Weights of a small transformer language model.
Size: 20 layers, width 192, 3 heads of 64, MLP 768 tanh GELU, vocabulary 2048, 9.66M parameters.
Architecture: RMSNorm after each block, untied embeddings.
Training: a variant of Adam for these matrices, 171M tokens.
Each number is 500 + 25 x the weight over its row's rms, rounded and kept within 0 to 999. Layers, rows and columns count from 0. Numbers have three digits each. The size before them is the row's rms in percent of the matrix's.

# layer 5 MLP up, 768x192, rms 0.0851, rows 209-281, columns 0-95
085:489520492469489564480496516469514494505467439497449498469497552533496543515511503530473486513490524479534489474511481517524509472520484515456528532505505427512514492511462533465502497482502489536535465496499516459481486501491485494552434497487513531480496491538523488518532508541498529532
107:523486496456539502496504522502472509495475492517407436475521482491533528492472472493506517483463464489535476515512499525514552534525486506510506500503522491532502504506499481505497496501526468490521503495531492525502493476549523453493537500496482495503511498497496556491488567481504490494
101:489515517517507522546465506517519493477489467507530436475499525502536538449518535503556489501484486486468540532526530503499511495493521550516478474511486465502460505471528513481548520494431513471512474516533480474521499483510505537503510529527470496489514518502509461530531415443532491476
105:529492503485500491534531503474503470557483508504500480498487550503512507456484492521497436553509496502526524469554502520491516506515532487494504487523512492496547499513440535524549498513494509495498477468518488525449501542511482561479466497497461499500507508492508477484535463520484549528
113:499533527491512515520484553505454505524512476481499438505483509514434500525534529468533505487471478472468489533493514480451550548514436511491522506520490492514495468488500478510514538503483513518505524457503445511530483491526484490471541493508519504530491504463480502520472492504509532516
081:433556488481490516502487519488492460536496514527488486434500499501446503469493497504486474490534465469501525445509488521511539507511514519514502531536469486514490486487494459470495444532497498517520504539515493487537506505535480477523515517534490482484516517482554519524477548518499546484
100:466502478494505485534485526493551535488461491472459528507505487476519480530502514487530504509534553497523507545478520490449513505451534496515512493497504481503548505489473487448517522513427505512529490533438528518531514440453481527546495521490511516489491490463514512534512504507485524532
099:527479523523530491539514524494500527485485492495533489511506512498563481496489500478476522526533485484489504559511512482507539519461510544504493485487533488529444501518456490474530507500511457519512529462473495492537509512495489489511506506497517529435500517502480505438549456482538529477
098:507547471489516513505504521491519512479469455491470506514492507522476468474540546474483514509450487476527434518452498538519483502473502515519541462495469483515472519508486504502511509481514500525499511517471481518490518498490484472480495497477515555525497476535492500491448500490476443477
094:497494496492485465508531501513468519489450503457506475540491504523519523519477516482498472478526487505473516468565496475456496511482548511483470496473490519482509506492508492517484522544469526510452476504520535505510527508529526529564518504530481522463518501472547473507508441509516534496
103:489508514518492523516540514519484538505476473527491502534501491497533536519523477476513502542476458488511512551534525486479500548504467515545482526541493465511486501494524508475539535518528502519474505466473439537518489501496480467505512491480529533505495472469524471500484523474491506499
101:477529469511517503526461481488545446455479494508511510524492478447491491471494564508511533522517518511467511543519467567458523476476497560484503498471473560477514524483504491490522530525500498516475509485478514501553525506495508488571524545501497476544533491460495521546500486467506527474
102:480511500499517484520543497491444486536480442498497500461482519516487504486486520488530486558466515489524483483462502486475501534512482497502508491494530514504533496458470483528497487531485465485539517508530463489534502468489544491504521501506518514510476505471515478519411461528559507455
098:506526482525516497513515498495538538511538501502497505476508505450482529460509509510525495551485522514514538519487466508506514529519475507510511505515498474494518459490485472511528451492552472492588481485518479514516489468468492513560484475452508445501502515519534462482530499510520467522
104:560521496466501507509496535508481490514503507492491465509480517471520484506505508502484489500483481471501487538555557515450471548530469504448498513505485486512475475528505515476498497503516494500460508489492452511501490504519489536453526493511504502509527476493492510526487477513472499449
105:490488469488528493497521529519502484508505476507521486461474467513493499429475504510505487529512517496543496450518511500502503490498488514509452532517515507544513486473514481493512521548484459499498556455530501516481513501510457525505492523507465510535475519487478510485538525507471548514
099:510496534462461499517470523477494513494480535488483490489502508517532484505484473484456457478523495475537491530465546464445492531494495520504506517534501495489489502488535452510520497478529508466490538493494553485517473504505462479512500508550508513502481526508490511498517484469498531525
101:496478487513558464479495484532487541525487488535553500509455502466514470475507491499555493515488492509519519528558508494455510503497503565521513480456500508482459556501524517496513489481453528494492478520513492508534486495496482488529546488507480503540514515503489493454482507487540496509
094:483528528499507506511510488454535499518485508512502495496469510485486517485451503497463476532530558512529477467512480524484497499516522482498480506522513494510515511511465497474488457505491442519497506551514460479484431524519502527543469503533525517501473481530532485541532487494456489512
100:521498528517509521529544531531516535456535479511487491517511511441538488479507490527489510536509551478538516485531521487463510491539532489478501515493496504518527475474468542492516534512484506478489519476446484588515487530537468549517518526493529511480507508506499490535507504484487529495
102:481488478482540519504489532472511508483499487486501480542490492505502481458529509492518488513485468523517462534468522521504484497449528512511522520515509515539513500498541491459505509501501497480504494528512515510486515485503481527497516502510465548514553487510480523467481497507534479491
105:501507477464506504497492537463484532486507481507497498499481532527515522497540487435577494534550496503473495530475491480505514514515498527502522513447483504488462473496517451461505502504460497514552505482515490509494483450494494508556523460467509445533485511477490483490492498520474507489
099:490534469468481549503492544481459474541469476526490509519525504537538482442543520485519523537471465509505567515534540487503522508493510532523511542461493532507501499457491515509493443496479524475509518465483492526488513467509476509469497509518457481506528543497507477502506506490493537513
096:475498478476469494476510484480539512501481463517453495466475559503470473483452498527470477496544487477543465493508468561515476481480514504469484496543495496515506514543478495513503474480484457532496470533536503455495472509516527494562510494509510543480453484503549497490509492517527494484
096:487535496514505483516486473563475514502483544506489514548487532471488519482493508513521495551483458490473502507586487528463529511529519515508494492475491497494514498479498480479507496489513489477511483495475502512526515556504490448498514513485476475490549494454537490486518526486474471483
100:524485458447503476529466518540530522533467499520534517448475515505479463470504492465504514530468469509541473494472468501514504506489498557541513489526523515532522505491508489495533483517494457513492559474489494517509486473494504538506501528527483516507513529482504505489473487544510489477
096:505487541482505543517549498474505545481504485494511500530505495491522498476514460493519495509485556484507460466523503521438527494537477503521501543536526471519555514499529429482503521517557492535511503505501530487497483510542533508518494491492476483472503490495519505493512508481476544500
099:479523475517498551515504515457462535515482491495526481516494535473511462482504456504525449517484530478552537466501519521522573523499498500475510534520498506504528498497493528489489507553517487502483491506455477517517447503471511496520487493509494494524493497508522465475496483538496491500
101:498513510507554524475499519499527496582503481514525473505485536481486467490507491497535479513501511468506497501494545521505527494488536544503521482467494505485510507481517530469534526504528481456495515436502508532492519462513494514519457495479464526526491507491473511476496504479498496526
102:480547491519498493528480479506460520540505486523510464527501561471496492468492503481523542500519462434529447514513524471474498525510493542468497497507538508518477514497545497487536517516482500533503513508517520547553509468513443506518528525493499526487523509477489504500457478499506474506
103:511504486513529549517521498501486534507486504494523499507498537478492514492543536501533495475460535469503524508498476514496537504492478520519508523496496544492478474524525547515511506478505547475532456469534536503481493466477491438497486486499522456504492501501483484501529468499447492501
087:458552542486543464515528477459553480496474513485529493497515525558430479500467478486465497476485501494495512476526497528520498490522492475496524531510528508508520472517515476464510513538560540541503482512508499452514468507460514484509476490509487507530493522576533529543516515519490492538
100:502512475547521542494463475506494516509472487485505498487484533505533523500509520483531471486507492466445507476462515509519512512491501511521500479484503508482521502506540509485532484477481488515502478487490509530505496468450511495522541519556484514508519456470508462518458487493528523519
097:497523534498501469511498466465497511491497461514518510492477498490486511527476469501497502513498552529514471494540512507472493506532502517546479483543483541490526532502510462457490501482489509525494516497515491483495494497517472551528522515479471469510467508511513515554484467513497526484
098:468502539503490522492510507489563471522462483497509534505453487509510538507468502543481495547520567500567523436482429532497505450501508476507512513531518482502536480528459469496492489483491491532486489522516487496489486496520501522511512528494528501503457490517559498530508486489507505495
103:526529457525466498498483508473500506472431540523525486526524506489472499513517505492535486517476508494509502479522512515485525528470503513545477515473481510519487525536486487482528507480528499455501518497501498432509518540462524489460501503515462522467517463507489470418465489493476497549
102:529521448497505519472525539508496471531501503508487528531486474447494501514553491465521502478516524499496499483485525508537520505521502499506557476454493543528517549501456496497502465538484470498491516501469528473502473454470530497500464528500479472523472470494435489467494470473503524477
104:499510487501547487505490488506470538497450475503515473504470540518464478507491540488482532487511454460487495500509488507507574564511516561496496504503513524538508471479495478498512487525498510472505489441504503525547483502501469480456479482475482475465516489474471451469513500511458522496
098:436488493440450486508555471432506513482510523500516498472468528462506516496467492506497481517545496471525478469509479568518504476495496499517469485526502468524513526510477524446480439506519458499498507520521463464540490509516512492531521502528524482524483532500519520514508521511522514496
109:548497492462504472515477490534526529500523468459468522522465513505546470468468504485509519523540510463494508507529498492476518515517560525509521504502512543452538490561494505463545499546534505479477519466476517516510487500488499514455505510531492526512503540516470473503516459465508532539
102:518503504508475515509476527502481511506494494493515452481477523494509496484505523460519483522441457466490509492486492469521465537451460530509516486473511470502470492519504473504520431504469473481482528485494494522503523483498564517477513496496479551519505496513517523502510509490507486488
111:483516512510457491519528503450522514519457512507468513507467496475478537498459476515465494520522538467539495452511457539512500478539513490496498513526528472500519515533475483460525465501464492537490464513504483501501466523513493537558545537538537499507478480521516469543528493489523513508
102:508517504465524503528493545517466465567515477486483424492496483497507552482493513460467464495478460516525460501520516510524471473517514544517503532492543535486532466512466469482494495541481479488511509486528439491516480494506503502511477529496503541501458514486541483508531534491523487489
101:518514483533501529494483502523489505483491542492527506529507563525524523455505486440484535541549512468479496533513496515526531503499461541530524516495483517477493485518481470493532475515491495477512521477502481519502492498460537487493483528548509462534510495489509493476497487494500490523
105:516504522508498505511502550523512514515476508453447490523467488463513488488483491480509483533488535485559502516548468484515490497526493454493489477520507507502505537518482496502526531556444480466505484476477494512502461519518504496442513523502514527493493522454472493538520491524487542511
110:519495509533575504511506496494534567460470492476505465511492522483463539443480541484524485492468479489436541515499519530509513491499497516509455475478515521504488477496521468476517520494523491531467458501540472557537505499511495501487487555485470466499529515507484469487489513505495520513
094:496513479469516502511474521435544545521487506485486491528472559496501527490480501501475501555477549494511489472530520453517506495512529497512525502497507538480468478497466472480521444515496473500493492509501456485502444519511556541484453544538516537531488514493488505528546468481484521508
098:497451478485533563527464575517521486502519515497495481521494536485484503481503522493541497502493521475510463536472492485464461510476504535523525504496499492526490536514458494476515521533460475505478504508484508524497535475531511499518469530494503466502523510521499499496491515534488532482
099:462526489497491508517564504459529488522462517523496501463415512481491504515482483487459491546496532493569519469502476542490513484526494509514510511519491478524524490473500464461476467480479472524501493539472464467494471525490502490538488507511528504482503504501514507543490454509521510500
105:511489502483512504498601491541513491504474487521509461498496492491512439507522520522482518489504497517476491527524529515473508505477536496507484514505483529525433516499510519451523527520500501512499522497516514516501523495487511496450474497529472500503536525476498483480507520478505504514
094:461489496500446542498490516496493484516514485504504526466427511487532519496504447520521450457512561447547483456569496495508521510501530549541519467487504448474524552537509500439513471494499526513503479540514505496530483474538485472511495501468503512500528515514482527513485489505491489501
098:482459456476486476514496544467520536489491483509493494516522506503519479538507488472535482565439471497495534511510510597483511476504505539540501511468481507486470488492513502525558509537507491494474524464468503513539513482510491506502498479532501468494518517515525488504469516476485525500
108:506491484488528555498521475500529512527459508502456501490464521475558507509508509495508494526558510518513515543518501511497528530487542525512492518504487514480571495517487542492498470540523530514529489501499530514498481511498506482496513502536514460523544514497503509497533480522511488504
098:507495475491490565515512530514472513500499540471508501516498498543507480469512528467454477538546483464479541513478494459521538517454500543498510514507489546492507486498499481498542531538482505483548523484518529528502518551458489457434480537506509517488477498548514494444488499503532471488
105:534546481483503545510485520488467500486462479510527480482535499494486508458481483457532508465533494503522487585482507501470531519462499501489499516487488520503513470505463498515519486546501460506511526443511512476536507503464493508485496540458471512490468503481509488489498470517464503514
104:501520462490525501529473498535468562505495531490516436493445513506519482465535529486524525503538492426512511517492505484459566528514520571482473476516522501489510490515487501487508486551493494473560533477493474547532493481506471475499530516484499514462526468462474441531490492499511482517
100:499550458491480484542493465474526545504497470512475499508474530461505485500489560468484495540545583458479491477514559517491498542501530501514505472518484505472516511527469459479487487510506516473527515516512502491520538494513500532513493507532523464507516495515507502497510492516524506454
094:478551542479533533535510528487478499498497481497513501504473499520433481475528470453520509535539514476515487495504508461497513496494494544477506533579523491499482513488495512493491534505479486518521474477425497534468448485500522531512477490505538491494489475496513510529498466517482456503
099:497548480470480531541502558465467509511483479505531494532456489486482511469500510489537461469491512488504508540486492499496576515477515520515497504470484526523473478518464460495512474526502486505481526494511504507479504504450532498520547490460470518580512504489493493511494466480486463498
100:509555532486495478497456506487517472531490516494524482488509570520481563513491529503520475508499528450514476508483508465546505528460517528507505519481542540487475489544500483506470505491457454473558512470483470484489476509471533504488471524483502522517477453492503466524510498482482498512
104:501504495492526507521540504541498511525498462496509467501469491501480514469502532489482514469550477491475499541500539516518508496476513507487546495542468474493468506499469516480578532491565491495490499516519552523487510499523524495506540560495464516497507521450470510479467506489506502476
100:512514487505490510528533486488478530481460519540474431507463469480495519547539490498509557518535502498507476503501493517504531536509482533513486494478522498526489542484544483463543497512500512483516493518519523563532502496518508514526539513490482503492479496486527498541493530545532471490
102:489496522500521463497495500467504507499480472547544479470508481432471521497538501527532521484478526506471465495488551536503521484488525469534508502520486527516491497494538465504526516533523480499501478504521473479474499511525530500542493497469477514469469495496509512484534496518462489485
107:491481498482543522494514516489521504475489505458482495489475491472493511541481544496520512504551519498502478508503507528489517531465468527525534514502480501485524494524490507470534481516510493480477482508533515502500498467461536516493504497516514480520483489504492490483498503426560523454
104:451502502506477466510501498456530478491465509532513468473477509449484506521450483490478496489549538499471491462537519533502498500530478525513504490508498500503511507513503462463498481499456507554504479497521470467511455500496482531547533521515517445528500513524523502545466498495486497515
096:480529541502507482522527479475508501508488524519484499466458528455485510491457466481483475521545558455528501482534536529532514490523506503504501475493520512492528507555480477429505513496487505524518444525494482481496477505544502525539481487513531488500469505528498508539494458511492518478
080:501508527485531508550518509507522521466483491503511502416490492482499523506484514472533541512492495491578434516498479509507495482507471495543526492478534487513445478486477518502501511513543490511486465520526457525495459475502520475535498498515493439487514475515475501549525502483468531491
105:523515529498542484494494516498480542494481519462486461512503532475451483498505541491492510509474516483474469531520536504479501495461522504500503495462475506513495481479468474460527474485471459520444542484463527513483468500474509450515449538526445513487487486449497500455496449475483507531
103:540505469495455491554499529517439484512522513496487496426523503508495509478491501479548463499496511498564517464518504516469500504548485516496504485526538501516524439499460474502518482531489500500505495479508403482511499507517527533502490440481502517494537491493502486508526464460493486543
103:488538471466492529540471513503516471478471507540473500517501490530497436508494466487455490485481441477522545482482486510491554524480491511531532521515500523494546478487518483493505500485502516481525529443454499507513496476481506556501512494496525460499497509499530514469546480517481489491
099:496515505487484490514507502524518535489484515484498445476479495472515508507505519513535457492496529472530548535478493463485501502460505540493459499501522488517514483521485514527491519544505501447482518486492531419495531467488523530531482496458467472521527497510474454523528484506497498576
098:496516452503516451534455485498508551497513454468479477489513540508493475466511492495500535554494495487530504487479505521497520525497474540498491464524509487508492481508503465462521560529473496508521489521467492480521483451513461515552505562515550521496513527484542493545491526484511487509
081:484485512474510529517469525546454488511502491506533514511505523530530507473463516500456478508494530470501495470531492520517513503511499485512495494507512489514484495513461503456518505514502541510515477545540453470442502504496518488506448518575515499546487524497552482529525511509503501503
# layer 5 MLP down (transposed), 768x192, rms 0.0603, rows 209-280, columns 0-95
065:505522503472525464653508507504478504514477488513520499506504483496485491448504628528435495511513510541485498510501497508501473529495493510518512501500506507506489508497512498530463465398487517491504539510511525512492512506517509486506542499515500482510499494490509503518493512489501503502
113:497522490466467516502524511454545577483504486505537499483506526516493499501502530513479485492517464513503520521512511497483501490507462481454496514488497536499490501498514466510524506509469474502507508473442514500519477494513481510533535468506503493517481499485505494483501500497539498524
095:486478505481538485492481507452505476500486448505522501502546489502498516454545542455510505484521509485507533504517504461486475484505496514487479459519544438523499528493503560499454500487452479500501502523471542448445489471477513482513520505514511470502499462464511474465516480467521484484
105:470508508501505481482422513485494504530511488500496484513501502526507477479534501483529494494511483521485496500482481476494453477510505498511510501501479478480494513505537483474463461410492535483515536510484497501537507490562510542508557510493506522509517500521534503521499545473557512508
108:517505497506516472590514548532507499479527489493530488526488492501481540472505512500482503527500525534468508520544505532485509488477519458492502504505480506533503506498535494524499446456519458522454510499504550506510488510506487475495508528459491497488521467465499473500516450516478496506
067:525502497501504487670496501481529473513502501509522528483465506507502529487505616515432499467482499545529504517500518486497468550485507515504507473484532510478485535490504484490486504392515516503486515495503537494510522484492528510525502507496476485510484499475474496465493475482505507504
102:496486502518568479472530441500474458473506475500512511498527480451491538477530458509521529476511491493486492512499503501482511493482510500497506508483488524500511515510503487509501538493514472498488512500476475510458512498538491483451541484427484526505519464473517508484487485472519521484
102:507504493507491480526480512443504493483520514529510503477562510487506513462526507459495508509489483507493490495489504466510519470486495500502510476487504514522492449501450522495500499516530497495462503497509480478476449498492494514513507491507557535437480490476529501474490433391506520485
110:497466549513505515499504532573461490483499516481471478524470462520536510501516508522488514476508498486499465527519527487460524490492507473494448496507515524503523488485490515471510540538579502493513488456529502544542502493522485492488505490498513498487483498473520542538510485512505506508
095:490487498539470503497497489504515469505505471509494523453460515509537544482500561495475486501514486515508503462494483527489506470510492492493577519479479488522511502518534508500443454361554499484521501483501439517513467487519496479541501523478509494511502497532477502515516500506507502483
104:451470454491445533539499515529538521514486450482525524461555511504485502498470485530455533524510500549572518491507514520451478502519511478510499494506491471497517510494541451491517484470452557473517463525498521510525488496523476471536474475503486492496495524488491509496495520494507508529
109:493475502518539487468512495494479511515481464513522488506500481523492485537502500469486534518469515524514530538502485479524486495489512510453484522489467502516492548498501525510521506444484486488463500495470506485435468469484514499439484520483514531449493508499484522490515491550521499541
115:517499485497502455472472512543500479509501504492505513503539498517518452494452477538540504475501498546494552510522498520493481493484549505479535507492468481490512534514546487507494501551509479489470518495487501448464488519497507518493477515467503536510492446497464503503504516468469493490
084:490543499487477456513425521495522480526455494520518507494502529465510503491543533497439513488537489497475558423516498513497501505485520500524526498485497506507523495499520472510461493470492468501466538552558544505485499531484542513480496569511487480483512528470508514532504496475522496489
117:497432498516515498476525539504481491493499511500508462512506465506517520534515484526505495487498493511537509539510478518504545479494516512490512465496491518485501474507501496525504451528506472511490527529559519483484473477433520514454450497469477507499477495505478463477498523483512493531
111:507515454507479435512473494511544529440520498519476541502504505486506497559479491485467488493494507559495532500521461480508476493509541475459517501504493506500508462493506499469499445468495469508460481495490480445490490497484499484455500524445520514485532484544476477511519517461467494541
095:491491479485487483517463493480514504526497525525454489492515534496466536487471492543514500491495502516504541500501481517501504520520439489493479486506473529509497435492486477512540522521524481499471487512479537513500495490469504471475459522518529497484483519489541513526484426443487484550
099:488525498493438567548503475478510517503489524521519505493497472477477491499480594469462476502496456523513501514511489519488461515510492511447488500502489497495514485514454504526496491453487464496475497478477507535481476480453522498516503479542516493478492507492513509526507525553525505490
069:500491487485503474703493492511489499507506505504504511489512500496491495456500623520425502497490497527498507505479522484496469520499490487503517500499481510488489503490496504491473459370509526494505513481493550509514516492490501494482540487493502502502511517496498509492494499487483483495
112:481515491520474473515474502449534482458493523492500554522540504499500467505507480498510529503503529475487502474511472503519500466500489523507518464476496464461503502524506534502497508488492521471481550514492461509518500489496560486558504516490537501485485526558478510543492495540510498485
110:459583491500549477459494515526481514489499501502499452516515528532512489491516598497490533487481502510471503497500529528507533510509490507498482483502497458493466491497501452483498536479513476529487525494516515525471498563521462514479534504462499498517511542527488497519518520509459507497
110:473534531477521478452524552532478514490496494484504491506530505472520496494465499494511504503489506516496540521539520524503503485488492527540481496505516462520507515496478551473486477474479438524452495535488470466472531532427483476490459466491463507542546497475542505523496495473446504537
108:486546505517490487468499473475540492530514501521490524509526503495500536490468514501503500486491494458447500479497495494528546536502417482467510510512513471519491473510481489484535483507493519506527493522501514537507507464504490487539525512510538506499490498518570476493532525514482511498
069:491518504502506476690508505492501513510494496497536488478513496486489502470511644495422497503499513534488496511512526491507473521518485498522508508489491506496497506498520500494484470405516526514505517497497525507503518506518485511500527493515513493504508506486505505531496501500500487504
108:497454490482530556555475477515501498476497481505488511476554540505496516493475518508458496476507499540506514511522491499491500535506483499474551487515518465519496494518535486483533511442491471478473475525490504461527463504519490467529477524519516488498506560498495508544516483542504502474
098:518490493494493495476533527483500475467525520484458498481461464475478500533506483517525471471502481514526474486487513493528478513518538490464469447510484506482537504487477544483483482545489516481467505520479524466523491504484463488470473499494458499536511503496463460486491553515532551485
093:495527483527524491477461512500522528523518516476491517553466486544457475501442525498498501504497522460440496472487527484488496524547490494450484507459469521542471490507502542533484493434497492535524486493502485523469507457461515449517482494483451494508473506486484524492508476503545490523
099:503489462502523502415452543515520480498504571467458460505480502475530480489499496490523530503480484516459479486455515497535523478501487533511529533470466462508490474506513485520497535513509508542518474519499504540482498542522480449513539498477511536545506565483471493532537505502456514498
101:508509482495462456491447510437526488480518484480487511504513500499486522510459476466486494478491526525448467454517498433497560549510507493443495480498536509520526501507505487509499480529512487488519519509526520521488520436510520498491489514470474528492540522521499449523515487547514493482
107:545521530525537529519523512491483482529503514514549511543519546510489508515526485503545487514457497448500433499484484488486481468511508487496464470501502476505499568499540528484512519512501531497489490461496545522537509485571471529476547542523533512524475497454547479500510489511535521490
113:483500496479485466536482513482523516475505515473498487487466467527437511488500491505470463474481514514523546508510487473506512461467546470480499517496487494518462454485508492477470484510511475497461482449501524550494535510478526486507510491492502494488489469451441508537521524510461506519
067:520494507496478499664537509493485503501495493529486511464472492476515521475464621520424484508505507523507492489506504485500467501508494506508492474507517523495509513517494503520461453376467518478494523487492502499504526509525513480500529495496505487487483491461513499482483504472493498479
102:467503455501511449560444495504486507491487484498454516533492492539522528536488513524487473507469475504460456481476512497488498483504485510506515453503509520465491492495507494499465505500533506487497469504520484485493523461482483511506489520439468492493464485513497484495498503473481481465
075:502496494496513497669492495510496489505499497491506500479515506501516491447506657524412503503504486500500506522494484486501461477515497496485496508494483479524519493507497515496473428397509493509471514509498529505507530509485527487508534510511505509479487477509498489498498501502515499505
066:488500471493500473687504503494494483498500502490522509490498501500488505470508626515421481487501487549482502504485510481498454534499499488517520510502499504489498509502501514493461478375506505496499512502501523495515513505495487502506519510473489494491503500499494495503496499502487506486
106:516495495505445510508530492505492493488501484501478521544514482491509502598477483524470481504497500487508514518488519544504469491508462524520474527486509484513492506491534426509489524491517513498551520497446503510547528471547490510516514483504556481498494534525470496477481521501511513484
102:485461529509512494559534516488488469514501510507476488522533528539497493518446529547436490495465518525521487485520508504509460438488470491493493537488517502498478486510526502493507552470478509512497490493485488508510530528538481506521518494559543512508468519472525520530500513522461495537
114:498494475512541510584491528509495511500535489491538545490479496502466526483499520515507473466512547515512529516564500510508506498469513429464509503502446486539511457493507487490475424469507451501436480466498516511493466505495519460505514526468477485491510478494483481513535456492504510520
071:490527494508529478689499511501511514497500511507519491474501486510488505463501641502423507503494496526496482498499503491494466525496493504501500502499507503498497503488514502511494467379485521516501502492511543496501507516499486508491505507504501508491497498489502503490500500495505488499
107:490447539537471463539476514470505485519510503484485490505530483459515528526476528517476489502451517515439502533499463504502533544512454513486575491505517492507505506507473447465493489517488515488489522486492504477481458494519482498493501478492583498499506488516511533550487502466508505513
109:523469532508522511454485491500469522439488514496539487516525520530484519510500543508565441470502504487468448484467472473504508481506463520464546453502480524474510538491485536517483507537500465491463517494512525507450540498572474518482522482479497500518500542509526483470501517463506496521
074:501510507497512478696499508506497479499511502513515505482506507477500505467500635499438488504494515550497495516502520497502467527475494502496501507513512502490499503504490507476479463367503508496507530496506524498512517492501505503496524499494501487521499498496512504484501492506501498500
106:464452465497531496547510528454509523487517528493479533473507508530512503519434532509509523514506529471560540542507488487505507512505510494458494499497486521483506490489478508528486467452490510473518459482509461528465491527531525503452525492477504490499510514513470490502486496530506477513
105:482497468456503508524503497501483517512478501523514492506478509492503496527475511496492491497521504506533506478507521523468474472492439479476477551498481480505502466515498447493544480487463539482496461540446554468473448513487480487520519476502560499456507512457532508499519484505496510524
119:522505487508504530515472507477521503513524465476470498487546467472494530488515481483521522521496483521513526521496481510506493502485461530470558516485499479491502499524497520482508499470533501530509470502482511508497528509513475514511496495489544499505526523542476490479514541535501524521
116:552469517523472494509506495471541482527531500498425522493496487457500500512494541508508496499502455494521555520504490474486471512502529496508496529523493531520490482520489496500441485494498504481516504499535473529485521478512539496502501524466521497511510505456471486541492551513500512486
075:460481509509508475579500461534533501494508497542566506484491459505503512472512562518517527537530498576516515523470491515524492497471474509498505512514460510481531496521501483522490463434511523478484467489481543501538480460485518523532521490496508518517489516515534508502512501511502497462
102:486479501528477520481509475542487493536500524490490487498532495500486501509489533524525498516461494483481535443509529508469444529480501509508509490505460506477494513495496508489494533453479528511532465515519537510487542471526504496497531525479491529481531522520505531484483567524474477500
075:518484509475495476672487471515463525512536498514526486496507492504497504463490617520449489475494489557462518500489510497512468523468503510500481479513502509459503509492501495501494507416522524505471520496541553509514508492500512499481526503498478474524510506503490481492522490507499496488
115:491509514505467514449580491474510477508501503510524506467498520540536477495496523459438465513514492504525523521480522499493489493502457508543438529483519489506501472494505470501519507492457507489513483505519531482509534525499478500488502515532502494494481562504516544506468547502467491506
073:482498478495536498585473473488470435496513521508530505485543480550504530477518607488435517483509454581482484547517523534485476501516470479513499534528506531533507473498514459514454490461513487507494521498514500494495533503470492505526507493528515496515501498481509452485519498520535503497
094:483494519496491514489478509517540511496482494521468476493533495524529442507539513514479505534504499516536525513515513479505513496483531528478445456497495467514489494477503495509510460437528474516540447513466484473495475531524501511511500477485506510503479503513463508459462521528503487525
119:505500509517493474486484490498465500520511505478536456513481509420494505532521531489498522447511455525489493506469491528509519500482502509489534523491498434500533498515532503468541522504457477514519545520485490479481453573489513506523536473493475541503501492505509500502479508478487495533
113:488506532491439535507468528496508537522517518488528491465502505527508498506527529501503467501514532470492529502491505577530516513525499501503515479502522496513510440489543553471502469470498517495456548508507503470493458471470486531550477471520454485528464470510494534473502545515499494568
115:484565479532444499467481480461506486506475484504493514505502523490521475515489513473496515475471509574467493490466477473527497504499523531477508472489498484493496515507518544479540498511498470512502575492495515498507432537490488520478493521453507489546503506512506470491500493517482503502
099:500510441455519478519522494529508492492487525508524513526493509516483519477521495508523515503534483515517513500538489459499510494495482456466545503500471442503545456486512481457489425494533524470520467464513475513506474498494538489510520565484507465454515481510500494514556498499495516539
103:493513530519442496491504485487561477501520502484484538455526504505453504531517477503500503494463508520514481489526505455461526509495540513562504494494490476495472457483491471505475474482535529513486488463530472460464443513459515494459502509472527510505513512538467534488507471490485496499
084:517442462558495477517507502518478499476471509519509520489505462469538487445487505520506496497490477518475523510494511518472478488514490509527500491496463497504500504500473466473478511500534515508471497549529470485529527499487469492483549525499475507488539513482483486501489543497496495454
110:501525498494548500493514493530485540537516524485516473553495493490471466504530514494529531491506484496508498505495528483510442493536497504534544510484510544495515537513511462505507500509486492557490477483499499500459512479481490509486535513520525461543503512437484512506525508479454497571
097:497489516510485491528472491513523502465521443523494509512472467473508456535475542471505514552517444511505546500455462501508512509528495513511462446528474503498480513495432506482531504475486524488528471511495538486498472468505500498538527512489485482527471549511490493500499495528520493474
114:513523466487452496495499515506507492503508503483466501439479485510463519490493530490493473515495515514491492459502494520504508518510435494525495497499487447504481421507520518497411503496486442505517534433504491501539506509539463476485500469528456508474515447485504507512488495492484500544
090:501526470502463437519526491494501498498479499521478518563522468436504533542496504478476465491529463494501443458502497450478488470484512508486486568496514486494506571491498511478499512500486466494520482497486520478483466500453520509521502541504482498490489464538480516488541501514523517529
092:498504499520547485540496500534459490510511519489496527480551534524467490469514535492439506503497491544492482514499492520505468486507477481469503515496499444477503492491499542490498479412486564518506509522495508501517499537505471507498487499515519497466490502535469504475473522538531508506
128:473517486482480495504466515551488492560516521512468487489480505497504489516494519514523490513494531474528576523507440460488476480481479507509478520487529541487510500510532485471478526523488526476454499493462478516465487496537516515471499473497497515543539474509469511536487532486454507498
072:513496505505507488685490499496521486497498491528522531466495490503517500448505661517445484500498507524499502500500496489490473512502506516482485502497498507477495504485484514495490451389506487490483507502495512508493527499495510495495505507513498496490512513487486487480494512496513515493
067:515492489518523481668506498500507483473510506498524500508499501506524511452484641503438478510480497540488493514507500503499460506481493518484485489504498505487506502502496517526479452385492515502519510480494521512503545507489499502491519514507487502488498495492520505477500518500516487496
064:485483508481508482609485491505498508500492513503515492513454485525473526463530592520441511516505502576506515501501475457500495510514504451532536500519493514538502501494509490463451463450478508496508531498483534475509488497492503506502542506486493531499492504494501499488521498537560493517
123:513509474510515497507508490587508480501481496497538513483451511470501465454554498468496489497527479524532479484507486457494512436494510492524518497498499456493498538499519505496467461483548529503482494507491476497535480488473485475470513486465556492537514495550522461527533512501485482539
096:447537488470533515521484512480559517508491518494454515504482523532509511486519525522464523516494509527481517544477498558548537518527516503515478490511518532470487433497488515511509476468495503494502474494487482492528453480522555487468464497520461474501521566523475521540498505528511489549
119:504495504487497558436479523522496485543522473485529508492490513475480501516566479504499508484505497529491521506515537502482474517490484502480495518521496522503492521517490554520484539519521483501500488542497490516515483480500502495546471466518463509506472488544493542494470508465507529562
107:500528503516492466457481491515537462503490511505511501522497493475503501509449502500472486499494497470502492463520469485507541527495489494477547473504513503496490470505510486504460514499537529484510460492481440492479500423465508485564457512495500485492499516533508520510512556476495499535
097:479479463490509488447478494522527529518464470504474528422513545477497461515439501531512498519448479516492469459481553489497499481537527517499503506504501482479494497490496526520447541477494510490480540487488540480482458489489499508509472544488509517474531494482503498495487544540459490532